python train.py --init_std_up=0.0415 --lr_head=0.00408 --schedule="wsd"
Each number is 200 + 30 x the weight over the matrix's rms, rounded and kept within 0 to 999. Layers, rows and columns count from 0.

# layer 2 MLP down (transposed), 576x224, rms 0.149, rows 90-110, columns 112-223
217,162,158,216,154,228,189,223,219,222,169,167,175,231,246,184,185,219,217,159,195,126,197,230,191,265,227,195,152,163,134,217,197,187,203,202,218,204,201,143,142,216,176,192,203,161,192,205,248,186,227,162,158,166,255,202,186,168,257,256,171,199,198,195,247,184,136,196,192,216,242,178,204,220,180,202,165,168,201,187,253,197,205,201,156,150,178,248,196,267,229,237,202,194,152,185,202,162,172,213,213,227,237,215,250,218,287,192,246,180,196,177
151,250,165,228,172,205,124,158,197,186,190,207,174,220,163,210,217,177,212,233,228,209,203,204,177,133,194,223,245,173,227,181,198,237,166,233,261,212,232,233,250,176,224,167,191,204,168,189,199,204,179,184,164,212,217,234,232,206,176,153,226,195,169,224,147,180,186,220,146,174,202,216,227,178,267,200,193,237,193,210,142,201,175,229,194,237,133,208,181,143,192,190,169,191,205,178,210,210,197,196,165,192,156,203,213,197,215,193,294,219,280,163
218,189,214,209,212,208,141,229,264,233,191,193,215,242,237,101,219,202,259,174,199,211,185,195,214,144,181,212,205,159,249,211,229,206,202,188,238,196,194,227,213,149,270,228,202,175,165,166,205,203,198,175,181,220,198,168,204,169,152,209,186,175,210,208,193,192,229,179,196,200,261,242,182,253,185,184,225,247,206,209,159,164,162,175,255,222,173,259,207,269,223,230,239,205,230,167,209,218,223,187,186,211,173,184,210,194,211,218,162,151,153,163
210,221,192,165,177,211,173,194,233,225,208,224,173,196,181,185,232,184,191,220,119,221,209,173,173,133,143,176,214,236,175,218,214,165,218,204,212,172,274,210,185,203,243,186,164,195,173,162,219,228,223,189,197,213,160,225,185,209,160,158,169,262,159,184,204,174,225,201,218,163,218,219,258,201,208,221,215,255,168,268,212,203,167,190,192,175,185,161,236,220,164,203,213,150,231,214,210,199,217,179,216,200,197,212,203,207,174,227,184,198,186,191
226,205,201,194,173,207,211,194,204,196,185,152,165,208,218,204,159,178,142,214,229,218,185,197,220,259,160,161,236,175,215,210,210,213,231,233,156,186,203,208,222,208,220,195,171,197,173,154,144,160,170,191,194,249,188,249,222,189,201,201,178,215,240,191,251,120,141,181,240,205,228,182,195,216,162,197,186,202,176,158,165,158,192,168,178,158,226,129,191,179,207,227,184,210,230,157,179,176,240,195,247,144,244,97,194,229,233,208,256,208,273,243
194,200,184,127,231,207,230,189,223,221,215,228,215,226,222,256,230,212,232,277,211,180,204,175,204,220,201,229,184,214,215,198,211,227,170,204,178,163,170,200,217,232,214,200,243,176,185,233,185,200,203,240,192,183,195,150,174,197,165,198,149,222,186,218,199,217,179,169,223,185,236,203,209,183,230,194,172,182,222,207,217,211,281,219,195,215,227,187,181,292,184,186,189,205,151,192,221,198,156,223,221,192,213,270,210,120,228,178,211,222,243,199
212,190,204,180,183,204,192,188,251,196,212,176,181,226,191,198,192,196,169,190,230,260,219,196,155,221,230,174,194,192,212,211,194,152,212,199,228,129,207,180,217,192,205,187,219,139,181,202,215,177,217,204,182,176,183,219,234,223,188,196,209,200,171,231,141,212,187,208,165,215,167,216,216,195,223,268,193,220,182,218,181,190,189,170,220,234,176,226,222,239,161,202,212,232,190,153,226,236,228,208,196,193,191,173,243,129,178,178,193,191,203,138
210,194,265,223,200,203,183,193,217,163,259,204,188,200,243,219,210,207,225,216,204,238,215,205,236,208,214,201,127,193,242,260,224,194,204,189,186,242,212,195,246,251,226,145,213,228,252,210,166,162,189,211,233,233,223,161,238,200,219,188,194,230,154,171,212,198,145,224,191,131,206,170,194,175,215,152,255,190,208,195,185,158,195,168,188,225,220,226,220,177,152,226,207,222,203,234,216,232,198,244,222,215,258,129,218,251,194,259,238,196,189,181
191,238,208,199,214,197,180,171,219,191,198,204,195,155,244,193,193,210,196,178,220,220,176,152,205,217,227,189,113,195,173,186,204,235,202,155,203,173,203,216,248,235,187,175,202,174,208,219,163,208,214,233,194,152,208,171,215,179,218,216,206,183,191,157,238,181,193,191,167,165,193,194,227,235,171,198,244,169,167,166,203,175,190,150,227,182,162,171,231,178,188,221,231,196,157,220,226,183,241,164,140,228,169,247,256,218,190,320,248,211,237,220
195,219,173,122,195,180,195,154,206,227,190,208,246,158,201,158,192,182,235,233,261,240,224,184,242,216,222,172,251,174,179,215,240,218,225,215,204,200,232,174,238,292,208,214,242,203,166,185,191,212,205,177,173,185,163,225,250,212,218,254,219,166,203,212,181,209,160,217,171,179,171,203,236,177,221,212,188,220,274,157,209,190,224,191,228,210,257,206,173,196,166,178,170,167,225,215,191,175,196,221,222,212,169,264,198,164,220,206,176,205,216,208
181,211,132,165,168,250,155,211,208,136,185,184,201,150,211,159,215,221,237,241,227,187,215,197,204,187,158,157,227,213,166,160,207,221,182,198,176,241,177,199,179,158,255,154,213,167,200,256,188,200,158,217,166,232,230,172,256,219,209,211,187,161,207,229,139,167,203,273,252,206,246,220,217,164,237,192,201,174,160,104,193,184,143,221,204,194,225,218,213,143,203,230,131,233,234,239,239,213,177,226,222,211,228,185,174,202,171,198,159,210,166,185
233,181,239,165,257,157,183,233,148,132,164,227,163,208,194,247,230,225,163,184,208,206,194,186,173,222,172,199,244,152,167,183,216,204,178,189,204,191,224,200,216,243,126,199,166,210,145,236,252,228,220,197,158,251,205,171,157,199,229,196,178,153,180,182,188,242,183,251,196,180,231,236,175,189,201,261,157,146,196,154,200,261,239,175,150,153,236,192,223,169,216,249,169,211,189,160,188,162,216,243,259,212,184,171,240,103,235,245,212,210,250,170
167,260,179,242,226,182,206,181,232,195,236,181,206,231,213,196,189,196,201,254,226,130,189,172,254,206,215,166,200,197,249,153,237,197,209,167,189,271,199,186,201,170,235,235,176,208,186,220,151,202,212,193,197,170,176,176,176,210,195,204,223,188,210,237,165,178,192,189,239,151,197,205,233,178,227,170,168,187,172,212,178,198,206,181,182,206,234,186,201,162,192,199,179,189,174,223,276,187,237,248,180,216,196,170,197,228,213,204,216,199,205,210
227,233,174,198,192,253,270,202,177,190,172,195,158,216,214,157,245,206,171,197,198,167,199,242,158,189,188,157,204,224,239,211,307,237,227,195,168,199,188,189,257,228,169,257,183,200,171,133,230,247,182,252,219,156,142,184,230,210,197,115,204,182,229,192,239,205,192,211,195,191,190,175,185,196,204,229,237,191,218,182,216,216,259,246,222,189,243,208,172,221,230,210,191,208,243,196,186,232,239,199,287,170,214,234,235,209,180,206,198,141,186,157
232,188,193,194,218,164,175,281,231,229,207,218,155,216,179,287,173,243,162,164,238,149,199,256,199,175,185,200,209,208,245,168,200,204,254,236,223,196,212,206,201,256,186,179,246,237,202,173,189,136,217,193,209,202,200,241,238,200,218,225,239,202,187,206,194,224,205,192,160,202,199,244,228,197,171,209,196,211,217,172,191,247,132,168,222,220,174,239,207,182,215,207,228,208,213,189,201,160,165,213,169,217,137,201,201,192,212,245,181,185,191,137
191,229,199,168,242,227,187,218,222,206,191,180,188,199,267,188,212,199,248,216,156,173,294,159,204,179,173,214,205,200,184,266,222,209,133,183,198,170,174,174,198,188,194,192,141,205,249,180,208,178,195,246,262,257,220,185,180,196,222,175,168,208,200,193,206,228,199,167,159,186,113,183,172,167,238,154,157,195,160,208,184,234,204,202,185,186,219,185,217,174,125,200,202,225,198,239,194,206,201,166,201,193,189,178,188,213,257,208,239,191,224,220
270,183,192,190,180,202,178,228,201,195,206,190,166,175,187,180,214,208,224,171,198,220,234,157,202,167,156,191,175,256,194,221,229,212,172,214,187,239,231,226,194,148,207,191,218,162,170,191,142,242,182,189,221,161,164,199,225,193,221,247,183,165,185,207,249,231,185,152,208,214,160,191,138,186,253,234,216,162,186,209,187,217,193,223,148,196,173,231,178,166,209,188,223,202,208,210,232,217,187,192,115,226,198,229,258,164,215,217,144,172,158,227
192,174,197,186,197,250,200,232,216,176,242,172,212,194,242,217,231,189,270,228,190,159,229,138,189,205,214,164,228,162,214,285,184,234,211,172,211,188,140,229,147,252,166,203,225,282,191,193,206,152,172,165,186,207,157,150,236,191,172,181,219,147,204,246,191,280,234,180,131,143,110,213,216,202,237,203,195,192,202,159,188,172,186,180,164,208,251,190,212,186,198,182,175,201,222,236,234,176,192,216,160,168,200,175,227,233,206,205,235,202,157,185
197,226,238,223,270,225,178,172,266,252,134,219,227,230,179,202,144,202,210,235,215,196,182,234,225,134,203,194,187,169,217,257,193,242,231,258,203,193,163,164,171,208,223,149,210,165,198,198,218,199,227,197,179,194,184,217,179,148,187,181,221,208,138,142,183,154,204,192,238,184,218,228,195,194,171,164,188,237,157,214,168,223,161,220,177,236,161,260,211,159,154,240,154,271,211,263,188,230,233,162,206,175,221,175,179,218,214,191,212,219,232,248
263,201,224,176,184,169,199,230,205,214,202,216,200,182,213,189,234,163,251,237,225,237,196,168,207,217,171,253,215,202,144,165,221,212,250,211,184,175,216,189,236,194,181,193,267,208,179,243,250,207,198,213,186,162,201,194,184,165,182,141,220,202,127,183,215,185,182,193,133,188,172,143,173,166,233,195,212,234,189,207,183,194,175,178,226,236,210,205,203,228,215,188,235,193,184,143,190,224,231,218,224,218,202,223,159,164,186,182,227,222,229,221
214,190,215,192,179,158,234,202,168,183,162,196,210,154,205,159,138,212,220,241,214,186,202,171,236,184,163,220,218,138,180,216,158,281,196,236,194,208,119,215,173,211,218,194,208,199,185,216,166,196,234,177,203,159,248,245,232,213,184,213,225,192,163,182,207,247,251,259,253,162,204,240,129,196,207,206,183,187,252,222,279,144,160,219,172,171,182,171,202,196,215,215,181,274,194,229,240,183,181,235,159,142,225,209,180,204,210,233,239,167,182,199
# layer 2 MLP gate, 576x224, rms 0.163, rows 91-111, columns 112-223
174,205,196,235,213,208,221,167,225,216,96,203,209,220,168,215,219,214,225,249,185,179,162,234,194,160,214,198,183,283,234,199,193,194,152,177,153,201,230,149,151,175,193,202,196,163,200,199,189,217,191,205,225,200,204,155,174,192,181,207,156,157,207,211,214,190,189,181,237,187,163,206,226,208,168,148,194,149,231,178,244,215,161,202,230,182,165,172,186,156,181,188,185,169,211,211,158,177,216,195,179,186,165,251,184,214,197,188,187,215,185,220
171,217,174,190,230,208,208,206,184,234,195,149,214,155,211,180,192,250,180,202,245,201,164,201,169,183,222,116,259,216,275,191,214,220,240,210,181,191,208,184,189,239,216,202,202,195,197,214,171,218,248,262,210,209,198,190,225,197,210,278,175,208,228,205,233,259,213,212,238,247,184,219,267,216,170,190,268,193,193,195,198,231,187,220,134,194,217,172,189,193,203,175,181,277,189,198,246,181,254,187,250,197,169,157,206,172,249,208,242,171,196,204
166,223,172,207,218,212,142,181,250,219,268,253,252,186,190,207,219,179,159,197,295,191,217,190,193,183,128,195,148,245,169,176,239,204,178,209,204,156,246,204,229,181,203,237,232,222,201,242,196,168,151,199,208,188,211,157,216,213,150,165,189,231,277,202,208,150,214,170,174,205,205,226,173,232,256,223,196,186,171,206,203,210,204,215,187,203,216,168,223,243,217,206,218,144,198,224,183,195,208,164,219,195,195,180,227,178,208,226,235,159,185,192
185,201,214,236,209,185,222,152,159,185,209,166,212,240,183,189,176,188,218,158,204,190,215,186,195,181,197,187,257,199,217,197,173,213,141,223,182,194,225,229,257,204,126,201,247,185,201,233,242,224,172,184,229,237,158,247,209,169,212,221,249,160,252,225,225,178,208,206,227,187,205,180,226,227,194,175,158,162,192,200,210,195,197,217,168,221,294,201,173,190,144,206,229,205,203,255,148,204,244,219,267,248,249,199,197,149,218,202,167,161,189,139
238,238,173,201,236,207,205,231,179,208,214,223,173,184,234,195,189,183,242,215,201,273,228,175,238,149,177,205,135,152,195,209,195,211,188,214,229,235,208,188,211,216,173,243,194,204,233,239,199,198,185,214,193,224,201,187,172,200,145,158,191,220,199,178,174,220,126,216,226,211,204,195,195,212,190,186,197,195,211,210,243,228,192,163,211,177,225,243,163,212,268,217,166,172,180,198,235,186,249,209,243,229,216,187,205,215,180,229,262,179,134,275
189,177,216,193,159,203,214,249,213,220,225,162,193,204,208,204,161,181,209,232,200,184,208,217,194,167,234,243,223,184,137,206,195,162,222,216,198,180,175,188,142,247,207,186,189,225,248,204,173,247,141,212,190,206,140,218,161,197,247,223,202,229,213,226,170,199,265,174,184,175,148,215,157,210,235,161,136,180,194,196,175,215,205,204,203,189,212,216,236,259,202,223,210,192,226,193,231,261,245,160,250,190,191,198,193,188,225,168,241,194,155,215
228,189,247,221,153,214,180,207,224,189,197,252,279,194,230,178,183,229,238,211,196,317,132,211,153,140,164,223,153,255,238,171,232,193,187,207,255,176,148,227,183,218,256,220,212,246,190,167,214,175,249,170,184,188,239,243,147,183,200,240,174,194,135,162,194,203,158,224,198,268,158,201,158,235,245,152,184,188,202,210,195,218,145,185,242,158,158,164,173,126,125,165,240,210,170,219,204,165,193,223,173,230,281,200,166,157,221,184,226,163,202,175
237,223,131,184,234,200,185,220,193,184,190,192,186,179,191,209,171,195,227,200,221,201,185,188,215,194,222,209,174,165,208,231,140,227,177,170,217,164,157,187,177,171,166,212,230,204,193,198,189,225,222,224,157,235,201,260,223,175,187,174,257,203,197,172,215,271,168,162,241,163,208,222,185,221,160,177,233,200,217,192,171,220,205,284,174,209,199,173,245,155,191,155,200,167,225,246,193,153,227,215,209,155,224,218,178,129,189,178,266,226,188,207
175,177,223,201,197,163,193,163,209,206,200,209,191,178,217,266,219,193,171,200,191,208,187,217,220,184,206,205,183,185,145,175,184,241,181,188,201,157,185,202,187,173,235,235,217,197,189,233,191,184,151,259,230,187,222,160,200,245,229,182,204,213,245,216,151,143,232,216,191,174,204,161,236,241,206,207,230,225,219,260,235,214,189,191,182,217,201,204,264,219,245,160,171,209,208,188,167,223,149,236,268,230,177,212,181,222,192,142,271,183,179,189
172,225,206,201,233,198,195,194,180,180,227,211,190,224,210,223,211,149,180,192,223,229,222,266,193,234,189,215,193,132,208,216,185,164,211,161,220,229,178,190,225,215,233,185,153,185,197,174,272,171,212,232,153,208,200,210,157,218,205,182,223,183,197,160,186,186,142,134,263,272,160,206,250,192,197,236,214,189,234,217,194,196,207,204,176,225,205,220,188,120,199,206,150,207,260,173,174,216,197,191,239,240,177,160,238,192,201,193,186,204,156,196
206,186,173,185,217,228,202,147,192,229,177,244,171,231,153,168,210,229,169,163,170,177,199,187,251,251,176,198,226,193,175,203,189,208,237,172,239,175,209,222,170,179,232,224,189,203,189,197,150,220,175,210,208,157,227,131,222,204,105,165,239,161,214,180,168,160,192,207,196,179,145,160,174,160,189,239,269,167,183,195,192,190,216,168,206,199,151,224,227,210,179,152,212,164,242,178,258,234,221,191,194,154,210,215,183,193,195,173,204,197,212,215
179,214,227,212,239,216,167,218,202,215,159,258,188,149,232,164,205,247,204,230,164,204,220,220,167,205,176,179,187,242,280,210,172,188,177,239,181,221,222,207,183,246,209,215,164,229,207,200,161,191,211,220,212,177,221,184,152,196,140,236,237,193,184,192,183,127,178,127,200,210,194,146,235,210,139,180,159,196,205,214,246,231,229,198,217,211,250,289,204,186,201,251,158,187,213,192,188,218,194,209,159,195,169,194,179,161,143,147,219,215,188,216
206,239,137,136,220,171,193,216,217,181,202,214,148,226,210,201,243,206,168,189,194,239,202,190,202,197,208,142,211,198,187,155,239,204,177,165,179,246,208,211,199,215,182,176,220,218,227,213,209,182,210,229,189,179,173,205,168,171,228,195,186,218,182,238,169,211,175,185,198,205,175,230,213,246,257,217,219,141,160,150,199,222,171,225,248,179,207,214,166,143,180,151,161,168,257,215,188,230,199,199,205,227,210,205,209,172,241,186,215,207,249,204
226,195,205,239,188,212,223,239,168,208,174,184,174,159,206,189,131,190,179,195,203,156,199,247,147,204,204,173,232,224,163,215,198,200,230,185,238,271,196,236,230,188,156,207,216,226,209,178,232,214,236,202,230,193,230,280,274,247,144,179,254,209,194,161,169,196,173,180,198,218,177,210,267,229,206,204,218,212,149,212,216,217,254,196,194,210,147,188,240,192,241,176,237,175,199,184,199,207,206,198,230,183,191,228,186,186,212,194,207,183,176,187
230,208,216,215,226,227,245,228,203,192,227,209,220,186,189,145,230,184,216,183,206,210,136,253,178,217,219,218,175,167,240,215,215,216,234,217,204,171,197,175,157,169,257,178,238,231,217,208,229,205,230,228,215,193,225,202,237,164,172,220,197,187,126,192,182,208,224,213,224,186,239,144,153,226,203,160,192,195,171,204,179,167,205,153,186,174,238,171,180,220,243,161,223,181,232,167,158,201,249,213,224,215,229,209,142,199,212,138,215,180,213,191
243,214,182,177,217,208,178,176,201,196,261,205,185,203,209,160,222,170,163,186,140,193,205,265,167,195,172,192,216,199,186,211,168,213,179,198,221,195,186,212,244,153,207,214,235,199,164,207,216,195,248,166,223,204,236,222,219,197,209,218,196,198,161,181,189,233,179,218,214,213,195,205,229,182,193,235,218,208,223,236,168,227,208,208,208,220,226,172,214,201,210,197,220,194,219,236,239,219,185,201,202,223,180,169,237,168,223,236,199,213,188,188
282,178,224,183,183,155,230,210,205,193,249,195,185,161,210,190,122,257,246,199,188,170,149,135,237,167,238,187,228,195,198,202,219,198,192,211,197,183,164,248,162,237,204,244,189,203,178,163,159,175,190,222,231,225,223,193,241,191,186,170,220,136,210,205,202,227,194,228,151,217,188,232,201,244,189,189,232,185,196,226,185,177,215,227,188,213,218,200,254,236,197,178,174,179,226,174,199,147,184,204,199,217,231,208,228,194,179,166,132,226,211,174
149,241,241,198,172,151,207,214,191,229,216,179,220,219,214,179,202,190,237,159,245,197,206,182,248,225,116,202,211,200,217,255,179,154,204,181,187,221,163,186,240,220,185,244,185,158,216,165,222,181,241,215,147,177,194,160,216,142,222,170,227,220,190,218,175,206,165,194,234,259,155,184,216,232,201,177,157,221,171,176,250,196,164,233,245,167,175,195,191,165,240,228,227,252,204,140,166,191,212,244,179,164,129,191,231,144,183,173,162,169,171,257
237,157,205,157,170,215,193,220,175,141,150,197,268,230,231,197,145,195,205,158,216,261,244,229,209,194,177,215,220,194,200,189,228,190,207,272,163,162,158,225,256,207,198,180,170,222,241,228,249,230,147,272,211,171,205,226,191,201,245,183,256,194,172,236,238,172,191,238,203,176,165,198,284,270,198,195,221,164,190,204,192,160,203,243,221,243,224,233,235,185,148,192,164,185,237,167,206,284,226,230,250,194,212,148,253,188,205,174,186,136,219,226
225,228,196,191,229,220,181,173,175,234,231,182,212,235,198,174,157,245,192,238,209,226,149,180,284,177,199,184,149,142,216,264,209,138,163,233,130,230,223,248,181,157,211,215,225,211,197,183,244,255,219,152,206,177,222,193,231,214,213,215,156,228,151,240,231,189,226,221,195,201,174,160,216,191,203,181,172,177,254,183,160,231,177,192,197,193,237,144,154,172,151,186,186,196,191,170,214,225,258,221,210,193,225,193,202,130,259,220,208,144,190,240
303,216,199,186,182,180,191,235,173,214,165,196,194,152,195,246,174,201,169,168,189,234,222,251,215,221,150,233,203,189,169,159,177,184,201,218,157,198,198,165,255,210,180,186,206,176,232,224,220,178,180,191,171,162,166,262,190,213,227,248,248,186,232,203,205,216,222,211,157,229,203,147,193,236,257,251,238,195,196,217,209,202,226,190,207,273,233,188,222,186,135,177,227,169,150,260,184,193,217,165,214,182,190,206,223,221,253,203,264,159,214,155
# layer 2 MLP up, 576x224, rms 0.161, rows 91-111, columns 112-223
199,187,196,198,244,139,255,224,205,209,210,146,252,184,215,220,242,124,241,265,207,159,206,195,204,182,191,232,213,254,194,178,179,212,176,190,191,194,208,181,163,159,191,222,180,155,219,220,195,192,202,226,204,217,195,206,184,209,180,169,114,158,210,259,219,219,214,210,224,200,174,201,200,188,187,184,187,195,154,207,232,236,202,178,222,172,162,217,185,202,176,175,217,195,209,231,197,220,229,211,179,157,206,251,190,185,174,205,256,210,213,202
186,180,168,168,220,159,206,219,172,245,194,238,220,209,178,228,228,173,212,179,248,155,187,184,168,218,234,182,260,219,250,212,219,189,234,206,179,227,235,196,210,233,192,221,208,235,227,159,184,226,244,207,147,247,210,203,255,146,257,238,219,168,170,193,256,197,217,202,212,253,160,209,239,182,199,149,232,188,198,160,166,237,152,185,158,240,234,225,203,205,208,165,218,240,203,199,289,207,241,203,233,172,186,150,198,203,237,206,228,182,200,194
143,223,196,210,189,207,220,227,213,195,163,206,239,192,148,223,162,219,211,188,203,201,212,189,200,211,212,196,219,184,190,138,180,196,216,236,206,209,224,205,211,166,230,185,213,199,163,303,209,189,179,173,265,155,233,215,239,191,165,183,217,208,194,190,204,191,210,169,214,179,218,166,231,202,238,265,154,163,163,226,197,194,204,188,211,198,210,190,158,203,218,264,196,173,174,212,149,203,205,241,159,206,219,203,202,186,213,198,228,215,180,217
245,160,205,232,221,150,187,177,182,197,199,152,168,199,209,230,140,202,145,172,205,217,216,196,271,245,134,183,200,226,167,205,184,131,168,229,219,237,229,233,237,220,173,199,183,219,179,187,162,146,156,203,182,155,218,205,171,197,214,214,172,220,184,272,154,209,220,223,162,180,243,269,210,165,224,205,181,217,217,217,194,195,191,274,225,206,243,180,218,214,181,184,165,229,224,169,195,183,198,157,231,168,199,180,214,198,218,216,148,186,229,184
150,140,230,153,153,258,256,202,250,155,243,207,204,196,188,138,189,218,216,159,200,129,177,185,179,235,208,152,259,222,211,213,206,182,226,221,147,237,192,184,218,236,224,157,214,161,194,169,213,178,173,209,182,200,204,234,263,189,269,249,195,207,199,201,246,161,220,182,227,192,206,212,238,165,237,194,206,230,180,190,196,182,190,270,162,184,186,184,155,204,167,167,222,232,246,163,188,224,174,227,178,157,161,218,237,208,223,170,179,216,208,174
181,179,227,184,189,170,177,210,185,223,176,226,166,198,202,198,198,190,209,198,172,174,173,228,246,171,151,219,252,183,214,201,216,192,243,222,194,217,235,250,133,189,186,176,160,241,220,165,169,205,191,220,183,204,120,200,147,242,198,195,142,178,211,181,188,189,173,186,235,234,174,179,151,124,202,151,177,200,194,202,208,202,230,216,189,203,188,240,182,169,184,189,177,138,178,197,194,173,215,222,202,246,191,173,200,215,202,183,168,254,194,231
211,215,172,177,254,195,212,122,206,241,223,180,208,175,243,151,219,236,238,195,206,183,235,169,197,215,276,256,229,146,146,199,211,175,138,243,230,168,184,207,165,184,191,244,201,177,175,216,253,202,186,231,302,194,212,172,169,206,240,151,229,247,241,157,211,242,227,212,201,213,211,165,197,174,172,177,191,270,209,122,217,215,221,231,180,189,234,263,190,170,226,204,189,187,182,114,185,126,156,218,134,187,221,195,194,211,197,184,223,239,207,174
269,238,179,194,180,240,186,228,204,233,180,179,187,154,267,187,243,203,223,187,211,184,218,244,186,176,190,194,234,179,210,186,168,242,167,180,226,197,174,178,198,134,208,156,188,213,205,260,195,219,176,191,240,158,210,179,235,184,247,231,188,212,240,222,200,161,185,204,221,163,183,185,196,228,206,235,211,209,183,171,160,198,252,251,193,231,171,208,204,215,230,192,178,191,178,212,204,180,161,178,190,177,206,175,247,191,219,185,249,241,248,249
239,139,174,197,191,188,221,191,185,228,251,220,153,220,211,159,201,142,267,209,209,190,229,209,279,194,192,202,206,205,224,181,248,255,261,186,215,186,171,155,182,172,210,142,181,212,236,216,212,222,231,163,166,152,148,187,264,244,215,222,207,183,214,155,236,266,183,253,191,209,127,189,141,179,186,206,216,237,205,186,182,275,162,234,219,187,229,193,201,249,176,174,204,185,193,219,199,253,239,155,215,178,206,176,223,190,128,211,175,242,237,205
245,225,185,201,232,209,214,197,273,198,235,196,190,185,188,171,223,196,245,304,224,196,174,202,191,175,238,180,253,239,104,203,218,175,190,190,193,194,160,143,158,214,242,236,191,205,199,232,236,234,169,262,251,205,247,207,248,196,186,184,191,199,195,171,209,196,206,192,226,196,197,207,262,242,218,241,191,194,222,183,164,186,182,187,208,157,242,155,198,228,182,220,215,175,188,122,195,223,223,181,227,193,225,183,165,278,236,281,189,211,237,218
203,242,186,188,158,169,218,205,249,209,157,223,214,203,203,193,208,204,263,199,176,188,250,217,193,244,224,156,137,169,203,233,216,189,195,214,210,189,209,238,247,210,206,196,198,185,210,195,201,163,172,262,190,192,229,170,190,165,169,239,194,248,245,221,226,167,226,192,175,199,233,235,173,264,237,178,225,196,250,183,190,209,198,206,211,201,220,255,260,219,162,202,198,234,232,167,244,204,248,135,186,140,143,213,269,247,239,233,122,227,252,138
244,151,198,241,208,234,199,162,226,273,203,204,215,203,239,213,235,230,204,182,207,171,220,204,160,220,190,147,192,234,238,206,186,197,190,223,208,174,272,254,162,225,214,199,257,201,215,247,214,203,211,241,186,176,277,204,198,208,157,188,142,209,180,260,218,227,200,203,158,193,197,223,192,212,210,235,205,242,208,154,194,255,241,192,185,203,191,173,206,285,102,167,194,181,191,197,171,212,198,216,171,216,255,212,161,187,167,183,246,200,194,146
164,200,241,161,244,246,213,196,159,222,168,193,217,194,266,176,191,204,184,227,154,163,225,199,166,253,191,200,171,200,232,265,197,178,155,207,171,137,140,203,184,231,148,210,164,154,252,185,217,205,208,220,228,167,186,184,216,201,211,226,241,197,193,207,223,206,175,152,217,174,204,189,194,196,214,163,203,211,163,197,216,169,199,191,208,215,203,186,195,198,234,213,223,204,222,214,243,176,215,190,193,142,260,165,265,212,200,177,280,215,163,228
232,209,190,183,142,204,219,224,209,201,149,210,201,184,167,179,138,185,180,218,240,145,189,186,189,259,202,150,170,259,172,260,176,176,227,179,175,227,213,229,222,190,175,223,198,232,212,200,208,198,248,220,176,184,238,232,231,200,145,170,244,144,214,161,161,198,166,207,193,266,150,230,245,186,221,203,208,222,178,199,210,200,234,227,241,225,170,160,250,189,251,168,251,198,200,181,189,203,167,189,247,218,255,249,219,178,139,217,176,201,210,138
187,259,208,203,204,190,242,188,177,181,164,267,203,165,201,203,255,172,198,192,170,172,141,209,198,237,198,201,202,144,231,193,236,254,204,169,217,206,164,209,188,229,238,236,149,221,213,198,227,208,208,222,205,198,233,217,207,217,221,269,199,218,170,139,191,190,166,241,225,165,163,175,227,208,171,220,215,162,180,224,237,189,174,165,212,193,172,251,216,183,209,147,219,194,220,205,217,213,259,164,176,179,258,226,210,175,190,194,225,158,248,170
209,143,212,214,189,191,238,186,206,176,224,250,190,191,216,211,219,205,161,251,223,221,252,196,204,234,217,194,159,239,167,217,170,131,190,260,210,167,236,214,212,183,239,202,244,192,221,200,182,223,184,228,226,201,180,211,209,170,154,244,228,202,278,113,178,225,217,213,195,177,192,201,213,205,200,182,214,181,212,248,243,215,158,213,197,186,200,214,215,191,213,199,206,203,211,169,199,240,186,200,209,194,190,152,191,213,175,135,196,158,208,265
219,162,196,215,203,243,177,182,251,180,227,209,136,218,225,215,165,239,184,204,176,232,200,192,169,139,256,156,156,229,187,183,234,209,225,214,197,186,193,194,190,218,222,238,190,209,178,187,262,198,169,259,189,198,188,166,209,186,200,183,213,122,193,204,219,232,220,236,202,204,190,205,214,219,273,200,207,191,117,186,194,201,206,222,180,199,240,203,200,182,171,212,174,192,230,179,193,168,150,216,230,161,221,174,214,199,216,123,170,209,186,150
209,197,142,263,200,237,192,209,193,212,209,149,179,165,227,186,220,218,211,231,165,209,214,206,174,124,214,161,203,225,240,223,194,178,146,161,213,159,263,207,188,198,180,222,188,218,267,206,209,209,193,174,196,220,210,237,202,217,180,218,221,183,241,172,228,148,215,210,270,227,191,230,206,176,222,225,231,214,262,241,209,173,193,184,172,206,211,218,206,151,204,197,208,210,207,239,238,186,151,184,196,181,184,227,204,214,228,206,222,202,211,190
186,181,187,134,189,178,216,145,216,168,237,189,208,241,265,216,145,164,172,170,169,194,298,211,202,176,213,129,169,179,235,256,212,203,207,173,214,189,181,245,211,177,202,184,256,242,198,135,137,178,265,216,164,224,167,211,238,191,219,202,264,179,271,223,182,197,157,220,169,214,194,166,213,266,219,191,216,171,158,189,217,201,172,220,240,204,156,181,218,160,141,161,145,208,219,183,183,179,212,138,219,202,207,161,220,232,234,236,173,153,176,227
222,237,227,262,174,198,197,243,196,164,165,183,203,205,180,252,150,181,180,179,176,208,223,182,205,183,178,149,243,228,206,217,221,207,178,198,213,191,228,209,208,145,149,213,227,192,179,177,163,210,227,195,162,222,187,189,220,225,187,206,197,186,219,225,188,174,238,201,208,185,235,210,215,220,254,272,140,186,184,204,159,213,201,157,185,225,144,189,208,215,214,154,209,252,152,208,153,159,175,232,173,210,173,204,182,205,209,167,159,200,178,194
173,217,147,220,198,214,150,191,195,157,185,110,225,213,195,232,228,252,227,235,201,145,143,178,185,147,218,198,213,208,222,230,187,211,178,169,233,158,144,247,166,154,201,217,207,226,174,221,125,215,165,160,164,204,162,215,217,189,169,192,123,197,196,195,167,203,181,195,195,153,226,184,210,203,219,202,164,194,218,198,196,223,198,182,142,209,183,180,244,165,231,224,185,221,193,121,240,165,204,232,231,151,198,190,191,185,127,199,162,255,271,231